Weights of a small GPT-style language model, trained from scratch on English Wikipedia.
Training: a variant of Adam for these matrices, 904M tokens, 7190 steps.
Each number is 500 + 50 x the weight over its row's rms, rounded and kept within 0 to 999. Layers, rows and columns count from 0. Numbers have three digits each. The size before them is the row's rms in percent of the matrix's.

# o: layer 5 attention output (transposed), 768x768, rms 0.0295, rows 239-255,302-319,366-383, columns 576-767
# v: layer 5 attention value, 256x768, rms 0.0309, rows 111-127, columns 576-767
# q: layer 5 attention query, 768x768, rms 0.0274, rows 384,448, columns 576-767
o302 099:425532435518463450529541520467495463500538494560472496460441510449527550477554503496476468424441447512410491472534538516515553603511457470513527516516521489445480515480499550465374497497560485513446561493566585443447531521548494392462461563464570535502438500409439428527454486465500494513553376594491462493571550485423480485469558506455503479497484477485455570629557519509484581492472572486475456441513499399574498437495534459555501450450560456479449518493566419536521498554571393453576504500581601442481535540546519463508491509511551506513449600448473480444521535470475488468
o366 116:560527538463478509536391407489536497551638496543549420497514515524478523545549476499376592395408381507498485503436507459478522601601486427577460464539479524480483509488449532498493521494450488410469545466449481527477580490512602396521530441569546513453419541477493374555462469467487543424551479530502520432546474530477498439444520416531490410521464570501458531482541495493563489524446540413464389525463499434474512463438502405573429426546461391602433528500451555405466492432571508537491534508562480521508480487521543568511488535549544452452484485487512407440548583479568458431
v111 113:464516517445524524517492470471446445554503531479537543437510517491533474545514481426466468387472473489562487510475514556443533504541454537551550521514502548499413548421518509439544487445439485550493477588558483586448378513451470529485521432456505490531463553505498494442534537536549399446504449505561484538580540487531502544520466507615414460475473447543577530570500531476475565533527521479456534556493572473437509511408490602529555617451415624527489510561485591451578450461527412469548452480533564435461517502543526438482434497494507611460452524473530407469538460482567479404
o239 106:589572448517567580595457562463452432557586568412457598509428431540479549432444535608519409574463473479546378581473592471523482485606482543488481491548449446538492502372506469511495522563449432452517455574529416515468537544473501494449523543551527476374449592363559503451476377502570544568512535559497510481478474407549563384487531589486521533495430454555499501581525553499485484434497424512550509457485516649464485473553545535445514557446507566490385502514435522499523426424496475481578491480506562496428438483545462497546497494494440456510476410546459439496391558531584468499
o303 099:369490383510418442577494501397410377533481601432469448485487434491520506537500417481459485495480438448460527458482438484575495489552544499594585518529543467508517483450499520514472525516471604525519466468485471569470546488450532490563515378435536574455506573363477534479492522513498527435465547578474401486462423516483495536471544568477568480493550524428521437513603502488538399576436438518491414385477531469434521460439523355496518530497456488430414472516474397459455470611529502530528515471551511626531556528566464562425413530467502459456500400520503434517447521546498486436
o367 113:536554441525496513533504549478465428496543627452516477479446413506490532499520541470541499536435507541524390561456508441528457489670413506519450479500506488525518552355478537467520512487466535434474490492432475548454580511468481481432569519517557527385480562334506552371440408483547515527495536548466555477490411518566517459506541529518511521580384503523494534614559560486582466481461466561527391431549536573507417450547503466423454507467484515502373463508405463546490402400511462410546515445562553529469467519570434508478506532486499407521502441572417420501425432587559453489
v112 116:479524467559545434501529490467465512509435562482545505519523506557473532488472466591549549559532524570467558469471523440543471451474458463484548470477462463512561497401524404632435528461541480515460577440512456484470434508477534492573502576526596508524451393562375521381493414496483527546527470491554377474467460562506536546468399524470499588474597538562447637498437642525582534573496456478524490549477517496437491461534603497499635568480520415422507557522507475562532471566447486502453484559588451446429538507537454429520497535506467503522550463523478416493440372508440570533
o240 114:574508491542481604417482472543440613528535436607433451529517516500454516488466521512468511585491459424462524498520470465527512458484492516524448466431561595511509456519463431575513500581515476399554521593531465526463455497413509479484493456442427615499529469439470425621500457564536470449456467480471441485417522496515429468552423508580493514452479494510508526558557609439485478399462466556472441427495495536509442579507501473488510492601587457486557428516488512491478513528587508549458447500539521489580587470561447474453559471467542448450534477433527477577404489536418445525
o304 101:629486496507423577455431487491569441482504448582509546437552488480485570571496528462406462495433540541535596491567503516464643517543537523503427469511458499505569455524498509465513463499564483520475487527605547521418587583475579412547495461514496456502400404468589460513574526492472437440474556604574486501405461516491525446585478514475558540565461529532475493514486474491487465454594487547489510348424589577464566433456422454592505527554620451492442583507546537531566540496493545473557506506487537457474486490499539613479463529470529452512430482466510493482472519442487475502
o368 113:548522425482484579424433458519432591527482427525440475536466482425448519416461543436483501553478433499411598433555501465556485481618564562488541478423590518505528491448444434512499511586524527457597492555565493557486467561457482452473434424461485565490505488417494400537504513553473459446502505507495404555380446497489479464573456531591515525519456504484537513637501527525488416530511532590427475395458581466486446476503519462504476440556554429524496461497520549493457550481611583510476384490564519484487521431590447503459578462416538577491523557440472501571426448535399546522
v113 116:468514479512481498478511417524539479532497506455497454575465576539544507534441548401459496504559435504581630562515513501507514464479374474502448499467527409539516447561416592466430454561509508514519529422530580498512517476523494446449507518420511544505494505457479603464552486543507448441522452468522590472506570586459522512457567424509441525456438556445553379503366541404566443444489548523428493525489407478476390492545482574531556419533514463558461520570498430526449462471516446451401478487502435494528503483610648637410376550538508505454471512525477522490513518629599534467
o241 111:509481554550474496507460608526521474538415533446464399451448460478514487454574489489485477519556417436482508481453527405499452536457438509534541523394454494533428435436479457492518457477521527492563475468440594501466610400474403502471593450604496460492575483479405524500518511439444539476412606526488531553483529521476492516476503521437589483522493484474482468499472586514483479336542466597521447548481483536421533443404513501500447449543486500476501474472436521460370462433537469546413522560473591451551558540552622504480452563510489503456508494538499485516556493602389594445
o305 106:527484528437524494564524528432496501526493471434446392439515525464394362416505567458523506456545577465547585476455464505511405518473398467520409565503508589529517441469408372523485524620512571559523506550434535531428558555475484561430532431487548439583502524500438544454524527478520465517519520441435509465538371483441480536465525321491510538513475495551558494472508521549563433584486525482499530495529511531472509541463445520528538544530468497482588535478478542571407407515548552530439501585548465543557424501506564489468441435545468584623490480517492481542551544460445514514
o369 116:467491627549529536507481547439541503583432506475488494458429546482518461455508512432514519459482475545485556456480468429478415527538386470496475546469519537528472488467455479529492530494534514502566478513434584465474581507445462510434529521505533416510526510552414493510582542464451523504431605466416425556444527476505563499403425481477547467546506539494502442443512492544549449438538440531541473514519500528428492462485448539517458461458520501455476490481439469460450525495562446526465506615511439483478519514533528469452507498477480593534550458507523403497561448616421610427
v114 118:512517490578519561511483576429528444557582460481526486492487571412441500445524532540491480498464513488544491514502545554501480469499453468577576391448569505436538511575582458572456453414527583590460472455540554393533469477473561448508460515515528455500515551503525428393558381481517559536434478459592601456499549587483503413489487511492519545593526534516432555555479566494556598473518442450488439575513441552420374547524413486525608570547533526571568593514536412567427538480517499584479466604501441374496497452456610489469499477499540474486601482511500513474378496423522542521
o242 109:584489594459496454446525445491579445464600491472506467498418473377462645476495525546424456414488535529472496481519499587467525570538459554527424499562521561488456506465506533545418501495576476507491538424463426439493434564475315531499477558427469435544497537491443413540534486425507513613409490461410467475478522588437526499581513459437507568498559512439581549499525501555541434576473596540500454460509339496495455502430396575472432512456493435497609496530497517545534533499477517484497569482475440539522420494444551503533537447494510581491471483442481364406461466416530553497
o306 116:496405512551628547513452502448417539462589555513481479466596508544478528546605488543482548461440492516480565538487533556527472502444508522462424536497534510482550547481500409509460546522542470497516432568453403409443511553559517564460526559542421497457532529580365524579450371475438471651438444346379561499446486535436549595570435438525494504439431440523574449470566647468531498465538472531443469500500549448428520506522469553549465509471519500464526573579476497557464477546463471602462499467486475530526420427509518452537561525558486468499462496548514423583514510478497432521
o370 114:534464501469550523465539493531540487478577474447558439552525487461486530419530547441409487486551479470452502443498520530532537544475498540539448578509448596543469600456550458537426493475624510448514492441448431362504432547469356503515584590437398448472556575462417398530459507447513463627449456531399502514459511525513512543568559400496509503466498494423622517552543500455497485497549645516456424510542496489502435507501429497530406549465413394527600556487424484487518503507518479503503498520542434567506440479467508490517546516498474570471494472496543403384472537453505499441
v115 114:545545572496543483456543565441516403431468450511554517483523488457495459429409433482476529410514484509514598479432566571492493577447444511546451477534438523445508580508561445535439519438523591535559475485434497533425533497510428639470455423471512511466519563527552522513440449540496475449456367627410481573566468492478495538497508494446481429467372492501592501489513431533462494478494564526537489522465489458465530574555609434531478574518531533478453421542502459451572402501487506558401495542550564382406554461494478442496462448505501519498499516465546546487510481522426426395
o243 111:502441549529451443504426523531423446459495508487469596505414496482524532468533505537537576458479496472531405539490592464392505456482471533498540526549463549511441527559500552522458519453467485496494562508497462562502535477517471475502404425520460438597455484579507554438475496588483491475569547488443502572434501435554507520532482491379457430482535474518470443457529504522487458451498543535443534479600501454410509473518476539489545627506472528551461485505443482558501486509554557532505576446508495472460535517464527446460432437538583396522527518521492573584565473464433463578
o307 097:496528515527545448520499548495450462577450537423418534480599456557572542384442572489405512440523520417422544482564517534425531500518437416492546552488500497528466544469574421483417498544570506564507509417530484479555514580429472415516517463552465488533469483423461366396522487441517480439547452531599487506491491464515487452492556537497532511578447514530501447458556498415455483534396531573465482498613508583435489473464542456529570483550487555513470374478509571519547571499509465525524546532500469519462553571523440500557428539465514393476522450480598491518515385500502580458
o371 112:467398573523487501594441498507461482485527481441425569509493415463501495333481390503504570448529489512452477557472622480397560462418522549500571534551464582505503511577521468487474485466588471542469543488574455577514505484495490450512477470538478513595521491564545435367472547492475494531590453436518517518466487402536506529547547488443400505586489432523524404427551525532462445492471524555469494537627520498430496423484509593428546710507519511485447427544507579524462513458507559421455604479558555462509562489490467446564454454486536388468565440534530556453510508482377489554
v116 109:502484548488471506462504561511502526484465543440489470512507484458581518514541539432556461471464498451509562552511480627461458504439378466492489499533503557420469462475412484478361580516466454524528535495481368538466558509531594448505455504567437428493491576586499477509554520459492494488594475543517621511455468439513522455497541433468527510550487483478538582483469525470540394465525517515422511479462470457507469424517484560530437427557470585422443543583500559500581544490431493466540560560459483596439541557507594599513477474504501559412561509528605574555517530502487454491
o244 106:517467566530464451468569473495495430501532477318460616428556476529506470563583531522474473569456473510466554512500410482508534542476544489521546607616458480441505434572515500427429538476516537506572503511579513562466478514502448565478514578582550503469456513544478447461503496527555424528488404494516573502568494554502532512476518478480529552462567523532542533474545500492467568467516511569543511577408519538454599500561625482434499503438457405577487447442510463553508515473549465521588560492517455480556485478478537389506447622506497592428435472590490560468550525524429577574
o308 102:568449475489469458481535553517497553504554518526424522534629503535510434441554546538417556480509608498510515450478427526493549438469548535474493535470473520487490396443530456512504396497514430430517537447576590442498524478412452420519507489564478499491534496526489558508518506511499393605536464456571571436522446439511497538455522469500647550557577537554576469529539486528426579618517480493476572514518470476466570465494426500446479485441462513496536430500461545533520441433509519476478547595650515482522502506419547484415473494384486472483521419522486507467429501485484556484
o372 113:579514480501445522509565443499526477538450455387385579449509449564526566521531553482490498511377508471443508485463529464536519496542522526493549499554463483550463324512567474537432490420492577592557497484568491515570581525547459426460488544547549441546449506544516546468519544524576496563447474509482463388628520526518495502504476552412573514484523653535518512575546477486469512467525537523484522505443549446468621566506533445529576483440584460584428431426447521459487403516524489487551575490553496499535465523456503401472456485458500645459463440567490579466582519552459515499
v117 113:542542438482517573444450574454553492443563469502434510518487428544500500508474527398554518548473441495439634449479478550552535524486497514478568511390397545553456552489482540433468473496585566526547503458494502495540583450589581553542361498426498507398451465546467433588523421548459444565601579564447408484506593507538535502561508490535470508496514415450432408474448556409557629453503459525475526507447612481537441538514513506429480444485408574516502568445532547572434510492601530526448482509543551507606526535475401565543477541590511536514562453490544527513469515451449521497
o245 113:513548447464509523595404623447507553451525451464409493547469559482561484478487491526531538539466504450503498519578496532447491539547528462530532554478472518479499502531507507424606478582487560447482558613553483409491488444516506561569477520504458567523518526496538430544513528490463518435553499431493515490493519474512460450464570515423449523519380553501502518551493587541469520540476425554403486542459494456439438529466518517498576494467468490491529419554500537478426555452576513480480436448489513533588494603477506503465481476522395576493476526517514551586516452519550453457
o309 096:601514494494482541618495525479489523442560572518471585465470575474584489517461518541581485480458442531549488541506627516500544449639520562515608591453506534516580621549534430514474469435533487437443598512536508509569447540476451442520472480401560462416481479559537493456510513388393527419559536506543549490533518459499509529463508508543506515464453552447473539505456465540515533464445446506493539515563568531551527500524479513444491472499457459530690484415490519541491538430465331475597538463522596563493429405588502474551579478492512538504557446491466425497439512486529461481
o373 119:524591463476436474614525549455575586503506491444459471625461535542548471539459444457532516421415485489447497534513520555482446535537517430510519586436503492506551584477524501499590509516526473503503539561554547424588475519520456466577466470435463572467499567523539470478535490468436571439547551458434448523486531436540445508457488513499459555572470519468494560485524425586444499571501457528404531545466493503464460542477530492485515529462510518491520419521547493495449552441566442474461450392462540522621496682461411451557482510563407569474466488463454482501474434484556458484
v118 114:493459459465581419476447525410395456513404527474400561446501523482407536509445581408554573555503466539479509446538476550469483504631445518448487479492439505444481442580427596565517516528483467481463546564415480497487434479529473566419549572526527456509395569601488550576549532421497521497384375464419569594482506503481543430452496469455461473505483537409482487424550466570473430471450469573476584544551578377516498500525447435507450583375555446567504481452524454513529576492554468435546500554526535530491523601500421519516449486553423490584406541502551520532502531571438489512
o246 113:465522503573469483390510440427430540519475477441545504473458574435582605426437505510501458456407498542382543467467456469486524605519490431498460509504435445476461477512556468472540498526507449517392495466516511589541544566507455624535567427487541601463561585452495431445497479469503384431426595580419563437441487542547480449478561426542470455472427540480546563561528565539496434607482530498565428599476475505511461496513450439448614533446563489563470557580538565529558542490541576497512469515410482455392473519522486503429529524510459472527460529473502395510470544414508505611
o310 105:576518444447530440520525423466493577560517445460453432442523520550566534458447476494459523580402551546474561505454430498672449509493553443448529486555483482481550603463388503507514452526482425519491475437537553579521526505590507482523512493540462571552538430480445527435467579602532518456468469582425528475499502480468492463523482497625450498440460527414523449491482637435512446473516492514590493430454470477395500472483510515371535508500461561475500480517502481463505448524547561512590500546580446523543534525423470478406484553479386431499552462532555489557417516432481489512
o374 114:424455421550460471391519480444377572532509450445444486442447531459595578378473532507491442496366442550425575547465490455496556564511481424517479525488423419417512506423492469548536468572415526466415479514529478585490558503554521633543586457502491540488541538458458565475461477483446467486465590562434568410450505525485546525426613517543446514479449514461572587555480549497475474563497549526675448636543470487447559451567529416480599549469549484497527547542533536489517539562553536463542481512444496451538485552471464550343486458500472408532446543449584427484503484461462511513
v119 117:545524519406521503585446392483457501518494496471522517543504479559549446483561505429497480478420561453530494470421486482410494517560513518539518508495402513488579475434557535526481439492396525558577411552434523545537487527494455463452500531484510537569470489535548573488534494592523533435407513502517486514468406422556511452468544564464516532488453425420440561419580475521385591491492559531490464498554422569489538542476576410459509368515517509542508530572513475527521523458529521402576605553487482411540555582476600508416515488454429492475495510542415473490550454460557468500
o247 110:432472479632456470476497460492569348489611513392475448593486560510546505486462532515579553444507458443492566475419476542487480540573502488632448531466578479535464405456515582575544554581496420480553504562545480536495496495448518534437405549483460479573614511551501499533478534499566584550497532595542555479568462520593524482584563465582491424423618520544502538402526481457436449529482511517439525488561508539483434480450563518542501487533539514534532430492470517484404506436526406452429501468489514489588423484524587571462442558510416533406449540605539472443555490572513510449
o311 107:525506463500586468412484451533667477447471449447424502562470493503467556519453590528514440515507543545526498446527453403483429523501526603456526571529512506456413558549497491557496518525483476593504506560547578469448435535554472506517425488501467527564495546602573497489457471516664533426460506492518545448565468528488475515514444470611445499457581500491439532485446447493562522482498548577586601553546494477464474588574559487533504542482569486482463464532510465489476480442510550485516484553474505425512560519507350502457521512497516522477552622486552508528483556596455577512
o375 118:420516451609451497477399408470531382468534527464486491636482528509526469467501552561523490467525472538466496509442512524464515601566521526547463578501572482457377471471522551617554492638456414533508463528565428581499493530441433545522427452550476426578636478536506427561484549445593542597468613564487582529627517480532503480658598381535417482427611522537503572517491463474461470494510538486483532516554530495536407526454512546514450432501560533583521464488417565534418518509503492426441482549480452376573506550504527548493497504533453506462448537598572473437580480529459516525
v120 115:530559465508557409588556402537530482476451499384434463405510501531484428384553469585441519588523552527507490486576564481550495501505527559560536435561474550561508437584458521562508616390514545613481473454520492448457571505476460492498501426509576509537579471404453411554491510500494469543461615490510485426533491513529537474528472438518535507436457588558559556427480474504532390521463408453537576565562611525505454509510518454474522464468497411541473521428533525493507505462532518533519421495544529497556427409523512533640554504471516549484541579474454459420478432555520441504
o248 104:524556527655598571548415513534521454489515496626563541436448557477571536471506472452470417503475446526600504543499508495490531511547535531565609577514552554523456472488478462472509566538587382513524419506585416494483450478559493615480487474514536589466588481407510512453519465585487478450487553478488464500512425479479554522641553543482500517461462512405523459576564465475537542450481499462498501506595556505556470492521467514555482451538381514477534494595451492555559528433549490566530465544443468539455459491495510536491477446478517461581449507556430501463594546509479492436
o312 104:525476549543496503618452432455492428442491470515602465552527456563546601521448464495484489557502466653559400492459576473495500501510466539506529464517552510566511562528530592425524514481450490581555428534504523568548437505550546525443565536521496417482483541484476487448462522493441490442421481389491554510398453504503492417513523488539422471358457539411558537504529452513496455377628461490488468435445578504470486417474547397562485541544470478480514519586437549560554577459503392531544464526466516546476539540574508519553433537488543489477452448502524566493470512448420417343
o376 119:540508526534603536581430486597553429500505510561562461442433536429443555482472489424462441503520425498522488525500487435465494542497542528558615556449548547452496538500467506463495537466564475488592498512576427465471397486530512608563523475486516523440596468503516553442500514609444457497477496450485506451482373476526538543620554493463488503496459414433600502532529484506432515438597536428466490484618473520566458525570447529493492420574407504431583501538429525578502567431515479522460439436418465605422513529467562524440502464434496530591466541467458548496542537443485495475
v121 113:393489444454504491515564513509563508507468427483506477538501545462498551491493564454526507549535626450563452521456523570460501522500499569416555428606404492427485435536494541376411512536511501559509473532575479593491419502496580513493433547523490643470494462456487536477502562475465449481467548417480490489509557446451463515437393446534544501485526438458546461635521457468541549558468476552510500444469460515500514543393565534498465451471496526486486520530488449518471458482492545470508553538502446543567610443543507440485393537484509522548482505466403517523529519440568494483
o249 110:415442504574531491462518531607418456535498585473504455429501517478464510506471526542537524534403492468399412512562490517469455466551456437516559447582574509509527509521562526452588502594506527561601494516415502578496534511398510465495484528463494564557522499543431403456468494406436464439549482499520460450530518540481456464468476476487489461435557513515465563538492423534495602424482492578567550362581464491578495488429443491553467499462558413516466494447507517505455454536493527558449455507537476518451544480447443493391608562460454495507420500638520523455486472525644490535
o313 100:462544513537476525542440520456525514524547469494501510490561513574434461486444486525438497510545499516448377495561456466463387586455462531550486484490536499533471457472516513536541455480529515497532485489496497482456488464441499543484415555521526496473484507521586426546482497524590484461507503424467469515532558533487487504430503325533410471441565414536467525560532499487521444525443504439535494476575527613526395542534578584519509532518472495486441465456463464453488528550441515499438431485466476531477471519576512495519470588474584558549498573497473498591499555486502451479
o377 113:495418498509510486434528488562471486638480531454452392444453494481449529439439431530590509511426432493454407498586464514479547514586469451483554413555582584506464435505546559538567529630370483489616451489495425557478526470464502466537467501488476528496533497537466475510530521466449516435502516452461492494569536531461516460470513492500555490476572531509467565532452458491508552424554444557525561444618512549491576562431437454541541467443563477551477500456477443461480453478432563520426541512562494554462499517502506489455518536463436541474433456556560497523504480441619454527
v122 115:626514547563532569498499454600485491570629436471520494493517459447445486476495525417584505470482467537494385389493513484509476515456573507548528397451532545541564402492523445473573492490429507634559531419481533558560457426464533449403490521470526517548533445501621583467531541400505506445440382478537438547482493498475481483554457499511584496445471510444424451540552538510530504556399462393516500526508571454492420516488449462501508579439500510408437563453543393645446466474529497539472451469501465656510511608545486469493474481515502485547454493464505429480470439435494547556
o250 111:539474464514606541469618469458536502491544559406457456627397566483502486492442535442489482472473525539462632449545613482398477531423515497456457554471485505477534489425448412459514474502400512586418459481418521522520561467448482443520448466495537453554473578467585360521444623539483584499531521474596445597499451468440500519537426535381422565447523440553618458515456518486578439570477409475452574526491468472480566513534538501364453518411554489529541495512562479449542455506524427460518422415384495436492468529470592461444411541494554426448558508446464519534531538560623512524
o314 099:553513506468470526524485522463548486484470516412472405525456608514449538481450466543572501510501572527355473482463466494533496506477526518373512434515611543488507430478581551444525477493475527511501426441424534469489510466500526600503524569489536541555412516500489496447535474507464605510495579560565486478522486496477476532506472598420386490503495401353412448540568472486509555510426461505532576447610534504524505593483489507471501462542486553581466502474535530499501493542551455532484449424401507527391595527533497379543499444469557554574452565362578525542519502461505546611
o378 118:507469457540560569475538443519537507503513646473404457576476566508537544470485419449467532513451529535447613422438599486451429483462484447412456509532500515482529502427440368542484504487427465502477514460447560477530467440474542454460493462467503483485446566495549421537444507445530555461511585557601474521531462469443510582482393516359431579456494375529478374582482504490549433562466490401437550601503501531474547576523538506422436423455580563524567481510517498481574459422548454519528449467418482498502502591494548443463424555483508405496551502396491513565536496508551464540
v123 112:517420535529432491539547490591423503425474500520495476468513418534458549525489569458542505524535487562499522556418491510504520546540563535466519436504574431509470432574669494453562544508527584498443486447491438430417470518528527538507487395429444525585543504513450522502523461535496453505455554520655558426398495542443475523529376592484468574481599490552591578521506509448508531553515379523418505491390490498408605482584518510568417530543591436504422545471505609463492494501487507470519516543543484542550481516454559473435425487547542559484473429538468431520496424486444495499
o251 109:538497541532471495467448479466475525560494461489513483496618510495478519501522553474552486485476497507474562476492431531595465490384424474545511499515553500488524531579497476449402517522541448595506438498593406453451528485515463500582562455476471494507492519530494577395478581440537517575470547443420414494561570444491518501519524489582469293524549622527556510346498522410485492529471504474452481511531541455491554609544511504566416436565424478552542541445548450432573554491520382524455549514488537477402557496412484524446519441451401457511507532539486413500489506514631450466
o315 102:466384478508453471448513458397511448513502480476489491356477500557496529611482451511562507512403482496496594442527528514476411487491439577541453471539574401573494540519421446513479537630519493540520448489492534568430515573495460439434490414438518459534438496547508405500499478512447437465478490575467548522481433415493496488495496433494499450530465509458504458529516496485629453503538609496585445437473491441434534450410481503503535565606498518524564500496579418452465442547577445464515459534520551519453589560518513429445440469536484350473512511509421516485495490439507413493
o379 112:510496572441418450517509523474428474516503521546539451541482497500481499490544492445477462503393451514519547413460437500559481510529471500546551461501463486523565465603481398445452559471567435567519441504577413494511514451467482454535460475450519523506549526569574449402475560474528458536493525453498422532594506464412454555494533532564490395577437493532546557481409508387484487460449509502452478505505547489455594561495518479569442500540441451517549539484497409431613514506537388498456465512426544479460621537431516500466500448526447442441483552552457449479487482511575481362
v124 115:493560475558490501431457434421417458514522541516594524615530548499477490416531435388467501407505516523462550421489492394501527435422433499505563429393498545499613408518490492518452526557500637407484497485429426528502566493526406505506491449504540478496547464557550506585477535481516561405513469507585599627461569561496459468556522500463497550481466485477602548582484515530486433454545429460541535463539624442550624488388482573515516472507548440482526523452438582558552503497467521549477445434426496438586430492518460631447553506434536509464554574440527545570519516547450490514
o252 110:483528572446541486565523495573517462581475534429528513574575442514498501470531429468509510369501517496490588429520530495494469422567546426455545396517487537483474481462486505528508523485526539522540555448463479474453535461570521510446518460503547545516443462496452481507542441535422538491475450503459514500562601453501443491519525494528433570526399512494556503499464474461555508455384575453499611536446594495589503587572523446435458461401537574469510452524611526501467411475503487500516450446528380523653444447505569475464488436499463528558487476482491489396524489573413534583
o316 104:430429471456579478542453594447357381534559569482463553441498416459515430522570451477493519517530361388519590454453520560423506463403460482524530567502412562448530525407460397527486431590536617481514408495509468457629602461501573509456626471504453465454557454445421484453492550516450452509475562471476512489461483518543413504529554394383554564562541483590483480559503566542612549499476580463441419435485488471473562521509459490520539530582436519547483461496505457523458458431539549565520525544501521522493498486534527440574487494448476512447446439541525573527512382537488540479
o380 115:487524550476591519595497517510544484499471511472552506558499500533526548480555520433475469474532525574520625463479504484446458486557458375488509449431450568469505563441502416554551418551571585487581468460455477547455463464538553545455579418525487592548445463404465481518497497459441487514473441483401488576533573472493423500408587528532505520470418507553574483535455510478564519434426530466465513517457474510509540564475552465527464413442568548564522477605550572531478473494556494517519432451526422528617496513482553415408543459562496507617451489470507479439513470576416585620
v125 115:528541519527561471556624523495481466451490523499405501487538483495480425532475495474616487395549526472602498517519469515551540427525524466548489531559556483605490429444514463465431541542503424605564537583513453427479425487532475490435404458461486548466466395558555482412484479511522557569520459457549544529534523543415488460544503562549517549476550566557505518509544559494430520459538455492523523446463426508514492501504493521454533419547533522528502590574481525566462520442559555544496363489506414514436429523473453468504507548504592529535519511521426508375535557614458561422
o253 109:453490489436505561514524602506473500427412463538491486589490476494542495542567542568519561556489609474668537530522540477599457467535449531538523457473467516424492501433498543533539540472486485498518529558480552482445518478544567491517474494523494571556577586448486467472420526493620503491522474421535547483510463484355492445441547583447537525554390492521408537579485435432563617565528497541516556592491526478563537493555512473513557451425421514471481576486583489521539516480600567534446453594355511470547452493454461455433420580533519434558484497504477433492538421532561532505
o317 109:511521468468517461418507474440554535514524465452570500545621424492543473525496517533429562472507557495482496436594484465535533442423608545500402565490550559449460391455450490511413512489395392528558540514489562509466556469556478491413569535544471518500506472566469465468450520542560458585432567455446509521431515484487480489598512459544488526493526443527605552417484537476636467549521505556522514493517495478522579461466429385463504471554446465537617544503520472571563439454548528579462514586467608420411476609503462386446523571327514543454541501458447574525489560455535504541
o381 115:537486512420483495506523595529473491514454460525495592520461425521554492514492484560521557460493579484577535523513548508526477485564425510540464408489532512405442425409478529498489469441469504534470492495480552476387485551569479485508550492515544577555578545451534528508478460545584488456542502367520606505511514515317465443473539542463555579538434523580464553511536445507537580519553490516546570571479529406534513462591438477497560523542483536512486591437591530512566494455506528590496450546390629484461464506485489378458511509527624536554538452506508450466423446539522477520
v126 119:480466497493564466561407505483459527502479409401531445483536501547539478502562474439471500423443530476522398552627496473540462610502505487523533524598492527456519481516472519444566480581512505436505561476466481495493553500471523526441450531537382548509524522490568442433485493554463450460525489488546569529385549507515533551514439564535365481559584472420466509470490455403470580424464588567489521532432565436452565561589546577487613459540397462538474448462478464563516466547536473538530553475567398509456457617522537450463495498494520361404446478454461506470521550480399430435
o254 112:591435502442542528500515525491484548333504551439528638554616451531497545471479500473449580463393511474443414475513591493501560474628444390476526556409606514496534499453457495522432512406512480493491497441526485473464511518511413452540501575457469529501499560496520565435531518478484491487434561540572470541523462393542446457505447489395561464543513480446542485485558541537453474522545566572588527466431506496541513566451482452563501555476486567417439533459561394521423598486443565418562530590499453461564486552523555446523426479450501465417505544557400487419529457451515513423
o318 108:443513516478526425465449413551582548513442622444462580509527484516498520550501568444435477559528581428497455418604543491449600542583513497391510452448501442497445486468569565494431441447483478556552470498468607384563548495455544446485516492513473532388431464476564489485461388500437395422455489555571505518561551422529425535486550515498477479521551520557511492475585446493465473627435529491471479571536467590497543524469533388533568529649550516506556446411396489542498539463455487453530504387517555343465549509544444497462515500456615480443524497501413484509416370477582504588
o382 120:541461496441532499488444446459507595415454540453505531572594435547528531490543475505474546505417535482421390451551530521505569466596451359439515558431621474532498489521366456529480441495586450502470407554505556489546589526526495551485503607453521597442507454519503511496533555507509468499464537546623495567506437424524555457476484450437523460500539558399456449571503562435565490512558593548549458510426554438493488524449408430530532614438482569453469516444462461489464563488441507441572550472470431477551429521594596465601433538428510457413462543516421475452498441470561525393
v127 117:544461482507532464434520414439455488485537567478604526477481456469556443534525451465519537517473467534506493578564508557508474467615542508438484528583511595537438462494561476467562485437514512572539554519543576428524490470440456535474455498524555479466548440454547485458505584480544491641438450480366497527378443402458520512506394483464523536522486430528516578493456499521431534555460552463419408491490502497550528514520558410510418500439489548541480498472489547543494481602487495547523494474519579535565502405518407559573423534450460505479514555466541524575475412455499540448
o255 108:458403538600510466453505440500469527502478460465519597496434542435515473460419478528564531540404514437524535495473578519506560479481621447552449453486522502461500416577509508515451458491500423516562432481455549487575520482553575585489534528464434466523485542452389519481416539388479503442484499512482516535535490509519465542466435471509467540517502479467502481551475548500457443566428459510529512660513508463473499548506517412405525471537520494542486519443420451537603542549532516439501527493429558442415552489557516455516494519583523463403510603488514508434498481625412524434
o319 108:424492621509520463416454465523460493465476544496469507427446485436528460529497451535486502458558460524585491429461523523455542488524518482522577527500498403456508568440479480547472550429430598544476465445469491507652505448556526560407487482389481510440613554490503492526414413536505510466451529490513539428522542446508526497477462507505454411547475476455474520492469414505484497565431530510479404510506496367535473570470552465508472574463524481472549537439410442479536498537485507472475569379317509499562529507525450489499540492507564470438535521529518563509497437488371479449
o383 121:500423647533506524421470466533503569462560411413497583448522520401494493448418528502593534453441489523449521482469549494558590420499576440566470464462545487484544501539521457504507441462521485531524530415420587396533574511551482568535546481500515436525492599451377490424495541403521513468481588500449561555550496445550462517497524483547491486526556557455504431521525532502472457579526468428529549570529462478549466551581479420430496544489497456496555513544404569497606517544515489464523534468388532468387669479481568490514521520546520418469428559486556515430504499643443528478
q384 050:490406498520490538545554443429467590507476467476509638401507603465543438518499543482468480520448492452489473578477546524469497512415452526521522598500595520487424432479597474445458513528518457531563461547598368580502477459579589522468396515535412594440469545537484502595445521489478476531527484518533448490513494463467561532516500486571533503474488450497482513382512539459507562437504433579496497486513636427464540437526450475438502493507446562499585470520518503469479694391508436520489472536563594510499513518377486484487597524567553564488528470410477513494482598403469573617
q448 077:504488503554513508481519544547469412534549559585479472654462492577498534498424570457521520495541537541443558460458627633493451510441512470558514476521417529451551489540448573485514564559567460549478466412569496494512505469476532453430418463496524485484464514499426449472494487411412455429497578491501427442481479510510454521512546504473552414413482577491570494463457398576444552568469477543580600592338413514582445613594402443541474602564521527525515561429552430545559437459512429476538512560526499531550496515533444498553456527388496520532476585522509518427507482467515514559